Part of a small language model's weights: tied embeddings.
Each number is 500 + 50 x the weight over its row's rms, rounded and kept within 0 to 999. Layers, rows and columns count from 0. Numbers have three digits each. The size before them is the row's rms in percent of the matrix's.

# k: layer 4 attention key, 256x224, rms 0.0385, rows 171-191, columns 112-223
# q: layer 4 attention query, 256x224, rms 0.0385, rows 172-191, columns 112-223
# v: layer 4 attention value, 256x224, rms 0.0385, rows 128-135, columns 112-223
# o: layer 4 attention output (transposed), 256x224, rms 0.0478, rows 128-134, columns 112-223
k171 105:496540409541542449482492445468472466568494536532529467527486471533557502448510494544446523559560460511542544550499427499499551487417348498527514489490473493535503557416531464479556433449603497508557426507493543577524501530528472543533518465472470556479519456411535595449522471545475520538555365469473405502457512446535444507529428556487
q172 095:551613498434517465508540491611541546463512467422508500546438497554469465555484486514442486505501551503531553538491531516487506519465503544504434494494419425524426494468475525452520397603434540433574531400421416525524517523533496548509427327472479555385546450489478498460549487480518461451468458500471529554537558403579490452463540568420
k172 093:473544480519505474593500574546439527448501414467476475552629395442473439583425482499491510470499579437561490508490518483486562516503548493549460435451458496604452489540543503501446419542560452482468528541449420488519424580447470535407476471478464526427569381582460502536521590490465495535418482457468468541531506420535487545455559588436
q173 099:500430500519434524532528492533438465492533438516508490510485438463499519534426548586460537525421474432523433524517535522554535473510609542467512528570488596498534478517466528497488551482523594402521436501511650532480559533528521597618576515485477562518444474574460502485508427486588559506553476517539512490600579581522562503573469447498
k173 101:478406489547471595533560500595448422466488541450459572532435612453489565494484515567435458565491378509507506476461491517487550514520509464485494418571440539546480512490419513496417516468485476475518461514486541537515600568475526519517482497450516456555487430512449524501444434440566548529481443488542633451480538454427437447545377425510
q174 099:428447493494469575429496443565531439501569482480502481512521557514519576526447511491404492493514536418474602340532540545508551568514591501492461435470483465553545480558523568451537502481546495510471510478423556519539494573370494469589522507496536561600501439395512500552553523553446465438412500478464459551497548540585560515487446511490
k174 106:495500523453462480459558406510530412467521482517560525416541526522497585471421500530505499579482478456451573478505518462506531547457570477512505404465502469530527514509517598518545442467537455473424506475543573438484379526483441433660440499551457531540535422437377575499502481589458558478406434535474516540475416516577533514453441512456
q175 106:531492467542537431554551545545503504570563513603448462528412523534492525499547551538480410474509492478460607552590392529532526578440445499506554480412526402538550569516582540491541541552542515567549418504417519518490553458460468518468527511519512445575408510528505476564547462464438490420537566514501536486489464506528527472579496589471
k175 103:568539459439470471450578443588549438580477464495521495435541555462524540510569515537463510597497549431404534523524444559579574503412443546532539471437463403514585477482562589456547497444522527539586522509385541509534508547465467555490464519559450440568532461481560534487516465448498584513572559493504616530494473494527477417527537487489
q176 092:469558412411506513535568494466512442570481554545535428538467535555631462503485531511463449602493485527521561601573476464491442463644496429503437552488478501574518487449529536604512475483467441482554503476482493590561411465504489466496551472528475518604562456487405603476477447574511599590532538470559468481481596533470494504473523524503
k176 093:491611481419486385537541475509490546538473457399471451426430558520631459432555470476514433505426498636485425544479462421468489545546537451592503478496495493596644504498548486558565454451482501499509488511461532523608475602500462394446509480465526499534531451492486516446534546513463532487577425415580412496502525528510529544535476570511
q177 094:474473443563488564517471401475426480491410434392528460481580479478501494571508431558449447535524550473517457465414464474638470457542520534502601557524425572423532502479537498452439492547480457528523439449480569545429453429534449468448458450463504566438480483474541560502432433540484463493593433458391537464455498453566436523528382521446
k177 095:501566537514354598516536569543404492526449453474526456463520513513526525497494520525571498557581478478478491601442493566595407515489615477494524519510468578421543467486431516515429454538489509587509479500443482410543538451410509461541428532356520516476415377599510508485468497497502498462587456495486488477489417444458508424432439473555
q178 095:510471443549464501430459412567483559556457475481482517513476600533601521539510518517594522498589522497566541504489499438478461624560545525485497464493521458477561477473476450493518485461531441581552488485380529512505524478410501453519495430449479502453486568536593516506600506618530520517578463512542466525513494547592419504564528514498
k178 096:448558462519471542465498441515443465519458500490570526503510474574615575538493461489531520543559571535562485542429470478456507505446519470515484547429518523489491521453460486555501454444486589581531489505390408515546431477391481486606461490401510541488546523585514572472557497593462527496482446450524478406541363548495533468582557522451
q179 099:450523496428541461598489500545415571568590457493427527520534554385496554518536569496494483395553496474533480497443522468481435489467522488495561465465478570575483556467487490479551390496492612533565459510468487524440496505470618586480552531559501574541534420427533443485561560506453553562512541552484515453510510521479588528588462497431
k179 098:444432528451495555542511575475436540506596525516597608544437589374461534562469598528479499415525439496478467502456519364514512465426506529444515500514439605516568527444470551425575487456459533530408505548553517414461511557494538588500455573549507477485496500516494640554419562489583559476538540531535524544478515452492534424493440465503
q180 093:412565521463448596488527589543486598538602478507423480530492481513515560468463543508426494506502569452562450583501520409507565566560530403486510509560458515467452527482566520576495459534550502477570485486418375487468540471538489519541483468538463396485624500579484441494445528541481465503477530503429462544465489475533474518449587496622
k180 090:489506485434496494502494548486522562463577463501433485506501532541460424461450560472522476615516551500470559616484482438485572529495548465419534526468412519439394524439531532458476461515587496405508474468472455531541421576557440502481524429436483429484507527583575508412478580503541521562491534407466453511523433458547538492499516498544
q181 098:537477516445534503483458506389543453510553519482469522478513479408450506457489463589542439503501481436502536476419429495478597439415484420561499502400409459553479611524542512481571514569468563485548549571444530475447501450552496579519594456555471567424435466522473521530662606498495430517522434549445530515459491443572481546425518548475
k181 103:500508552517412442497511493339514503547525488468544499453525493461512499527533505474452582570490530367534503540477467448493562476577444492566482556460506524506563547503479401506554405474539540509520509606503504424601442434346544532458522564530434565495518504473489608571559527521536411509424518641422492522459572433452479476507390494483
q182 099:520488454472449561540503504443518483485490532542429509529481573531504537543444486609569479420513569466477506522508567494481562472602456518423525482532515501477465451448446511487605484554531517516442559413476454466473530545430425552474472499380482400447510497459450431451399462492563508460439597517462511506564520418528578435487451512574
k182 095:554392516440488492538458495495501522416498509473400570525526591577590475426454550519568397481499534466472482448510507457569433497551484572454551570530476445504461480430485564551535473504520501486537506517453518459320482476539453548466481517463525424522458440449431560506458464465542454426445566525362473427492478444536537513449527486574
q183 096:426573497408461579445568416537446532547550432528549595505581523477508409437401578476431411431395502525522498486492492512471457455451465486482397565540497496481526381469446577501515531491449404515480524491480465418477496419541629548567476527434473399479461518531496494429472503403421495481488488514493386529491526448479510508519506557418
k183 096:520539478423422506523507442511409458620495445566535536540507549494434536564528507503436466562421487529568531510490528488440533447432473616511478439446456458505551539516556526525482428522465484498502497534526509445426469374636525504444555532560564565506501592500428541508519416598460456518488560438504487487525511453505507489546541443525
q184 096:519433554561560504369486496554459491457471546528412477524461519473426477539484508535508517550517443510492378521557543548514514508578555519418458463497504561495449460599515427472494549481514538509485479513448523376404559476472486435543464585432475543570513610498471455493423415562477496481465484547499524395488502461525437520525473476467
k184 098:472422551563544608430493470469523504481503532459404502486563488464480430445630494572529469617519488515479421486538450476471526501574567453385509526538482517403491471479477508404507444488514557538542503472501424497409570509401449470475482511441396532533442463520391519456496438503531582493492458562517606514457507548563473512437478430485
q185 090:535561487531459518507491536444504531526456500577556597516430553582503377504491633495418527508466527488503486584478529437486627585545361601492421557513511453490512471487577547509499481612507554447527508454439458547529388550555506575562515533501483435504463482571504524502553558535473466520485452585533498541589534558504499501495440535617
k185 087:476523439520400447544466445480426484456511533537453531500428572577493408420532544443445440545485591453467422604533456475580572551513514590470460507490587473496526431550598552541459392504524535494572442422460546598522437511490519526467545496464536545549551481547449545460552561545493528584438431491537537532392560587544495546393526543571
q186 094:549556553522566531483450514449537485509572479489498490588516547554543404515533542409450472497456500338396498526472611435535531530551446505497468517451561505524527506390520454434433518468405475484516482512586543448474397428550536502414475485561579447442492531460438495518528512528432495462566534624479451508493511493588492517524523515627
k186 095:385488557423558536518487419430489459455546488531438451622439525538387362389571519429482423497463488447378473495531549472532528515563535468584538520571489469541563441601480478421528549450581457548583413499451559490537531467514514506497480523486528511443513552502514490500488528554463406431567482520499480533470621472585464512510448489568
q187 101:563448560531495463521575502468563555535512503444493477456510492474500432538529502488546533572467528489460526483570574522482569485577508510620509533599518600489529552481526548577551471418533554457523411568490512500446535526403495445477439513548503518475491470474527514434425504511462553567555444570539489573518422424510540520525518529462
k187 098:508453521601553433536554545568486529573451454510531477486469502502484474519513520470519546568470463495499513478616496522485539444440546483476503516505523529470460485472532461498517438491500590519522419593623556519394487410430534457450491456523408495416479531571526460457463475526503543448500505479566450486418613444543528581534555460491
q188 098:423448389465482448547566461547402595524509485492570461474456535525448540469509566423502522447503544462582514502498559539474544509543525446457384478440575484460546512471513508501567413468535502560539487472436438631520485560361563512468470530505540405459457450456547430502570579427479546506465453547515454552509499473515537445479497571437
k188 101:463474450481479464531415453559416578538484496492552539467528461461482484491540499432475583577500542414595462475430499534496522536508506476509456509435422498515551537534523539409604397503467555458562516488504527519509467513476491459507477532636542569413530441453531502531572504514502568547578408508465559501449452458555519530549480584423
q189 108:523574535490404542461514492395478529506522477551478490498502551463513425419505535460534477510391514513553519480438500423498555512523494606377456500613498496462496559461478545528487494541445393470480579506516461438522421511455421565521561501521385574547490409466385575626496506526510429538516555508479398523538583563496597474396484525456
k189 110:408508512577468486538510429461523477528484465593417469533471542536456434521431474537451471515428563570545589497513528534399577534465596515502422540536475561538477489520517602494527521488504537461476605456476527601457486524631437546473558472501493541600507484468440565442503563506472416475464534501495371478565602542456519466408512509508
q190 107:487584515481545528459440574443559532503506523442460515631563525483493453505546566499555505470466548393513504494484402610494503576535624442465523511548529548459510498545450466511557484574545546455539505399500487411443508481521419447458500547451542477479459515458494451488484499489478566522514413541413537526505516551413491487407496501473
k190 109:539551537470463501455469464476530466492405452495499468567619525439438467508443523551553512591525487423470507561550547560438535504498507391482533488480537432487436550481536500522478403611494520461510520437543482472487470480459464448473499547484484485487552518430557465507441536518483574554446530539521455417585472476444477518409578508448
q191 092:491518483466628438554462523497478465625452489478507514403513531524604477424438482462434496582510449508461434479495483456553404521413481530492561509515548454540560622613514414499534529524511482491553468518429438500589471515519425504388466421446448446522504460503563563488524389472526509507529496475532406563439515508495470478520541483427
k191 091:581541530517517446540488497465488502590435527465496516424533481537489557457458448498449514547518515564515540470595471495518485525497465497443605562536560468522514547535500533527570457506488408499536366512530461543545477500514454529512536430463458417439521430520571506450527518525458607505498570541528488604544432449524505497553517509500
v128 087:400515546516529500448434497492579630625508520422421477495467595569492394484539500564453533459537586544423504523454534518442498527461518506517445564471530474543494397559537596500504537559484491476474489476480542478508545441505410479512487466474477552488543507545578479446557498557447411483560481506505603439435520486532542525512455482437
o128 097:530510571547518524595471540524538358516482441622570539527445441474449620497610421487541518485458413581529511481503511501477492534475450491428572453534548580515487582540553373456555493539524570480528557593485553517522592559475510524465570524520499543515473511505491544538471519420490560532520525434514504538534466482442450549529543483486
v129 085:564514482600566490560482416446431548492458461554553538604541470474494451445478513522537507491593360572544435523463570515479505407429497488451496544493465445474440406488581527499451542559503507516463538493570626458495475572493492580429455467565522498485524581532505538445612577482496548544540523535418433468463522525557471421429578470471
o129 099:526501544487538419518492509647539430522491534453489475453485461523532490510452450472538460561505531461432532423551544558525492563485573505558512509489576491456581482531472549451419476516519542474449559422492401569488534482548492487492541532460456522500514473453471575554374392496403461449545569502543501516537468490485478500520451536561
v130 094:571572461537497433494526428448473600506417557565440624581443566486518443494482484497514543594517549499526396540528583475453539409445580513441547585455542513483518480449582533575474613486441521543442543484512434538485482491516505581429456651438418480487537676537550501483498430508466573468480458555510533544504393495566507567518505495503
o130 110:535437560519445579506557558581503391456565421495515418464531426506457515557505615525516413502445543512491523449542549490505574476450477550569449455439426472565587500515458529409546339435539504542458465487409587535529547503570482461575524490539506523462590389469422513512539440447494362464543556506443539514517484534537399525466556626425
v131 090:566487481389488487500510503509541522447525505459469529566493405484466431474390500541498454509434429471463444419520508558478492487443509529547455606542497536486461455464424521551525558454504542506516555566471537493497480468456567494442589550416506454624460415479467419514535557446525423537628558541516554531565444484486454520512588489548
o131 099:525456453562500583519556547468494491478454461487524518499490522564495581598543445549505554497532559470532501617489574403551434554481607519502454469525494623453464508483519461478458494458578466477451517501548491480551566551530364519515475491512419445460457443570528504427457391460511523474446445510456447501543533527493521517465390484577
v132 085:460571478574577461513650537449433526485479459476479418494568540542510565434577548503596450391567572570530526482478385511531506534556476506512493454435532496534529474565553558488551452478459561522522519503482551483449615649453535510577595485470523612413444513501591441438500459543489494414437521533516483534435522481525612513460468505556
o132 100:511430498464503470416424406466515487566478510549549441451482573433453529482461558456483533491468512501470379507510487496536525554496450449512414510476539503462488517378460467487518485579427478556534530459530463553442506401442547526393450451552558410511499480494516530461571526546536581524590551512616456378475517521437412532513493502574
v133 083:555477516522564506567457486485491417538480497477552438429496557598554422492417501589546474431454568476430517437521506458488441461439479410465472395459433495517485572404573480487448447536442413447486533480544530520564533462524390507481561509582477585558484472507502550555503493573468551462487497543504443549503370497590440529551488467546
o133 105:430506524411364458431502491448445518447510494625472550509494430477508531513467498417471485454497498504567441533406492510481502461541477452481537560528465490523509499537513562556556486515508641498466457549471525451516481506471549527418430497494513527414400477524519547491540572466454524567473529556568570373474582503495653479452535471498
v134 090:576527444516595504472627512533520476561567525498494480495556559505551484484448459511538441484449414411540479527415587492552528520541429538520455514601534540541579509540496528463530450497449407484432437470540480511525483427440571563456541502476512558516481555443620457508422453473466466558450449527466374470505563454503481571579389492509
o134 101:460499484599412479412471428504518413461407474520574463424423484537452469475495506516411520520560552454491498528642525603430493470525584557556558481438549514529404527476511485571611519476510547540588542475523560503464468548494526465537493469534417468482558510540445525478551531467466490415551558446582552383544441504540450501520550594510
v135 092:568479465492557507440537584467477573489507523570473467484609573460544370488421474491543467501553431512523511508570485423495466468466427525475403461487550391524465478499495477498465579593536527479475460545498562570425486459479421555523528486519394511593572641464476598379517465501389577497494579484535529464566402511526533542573392535540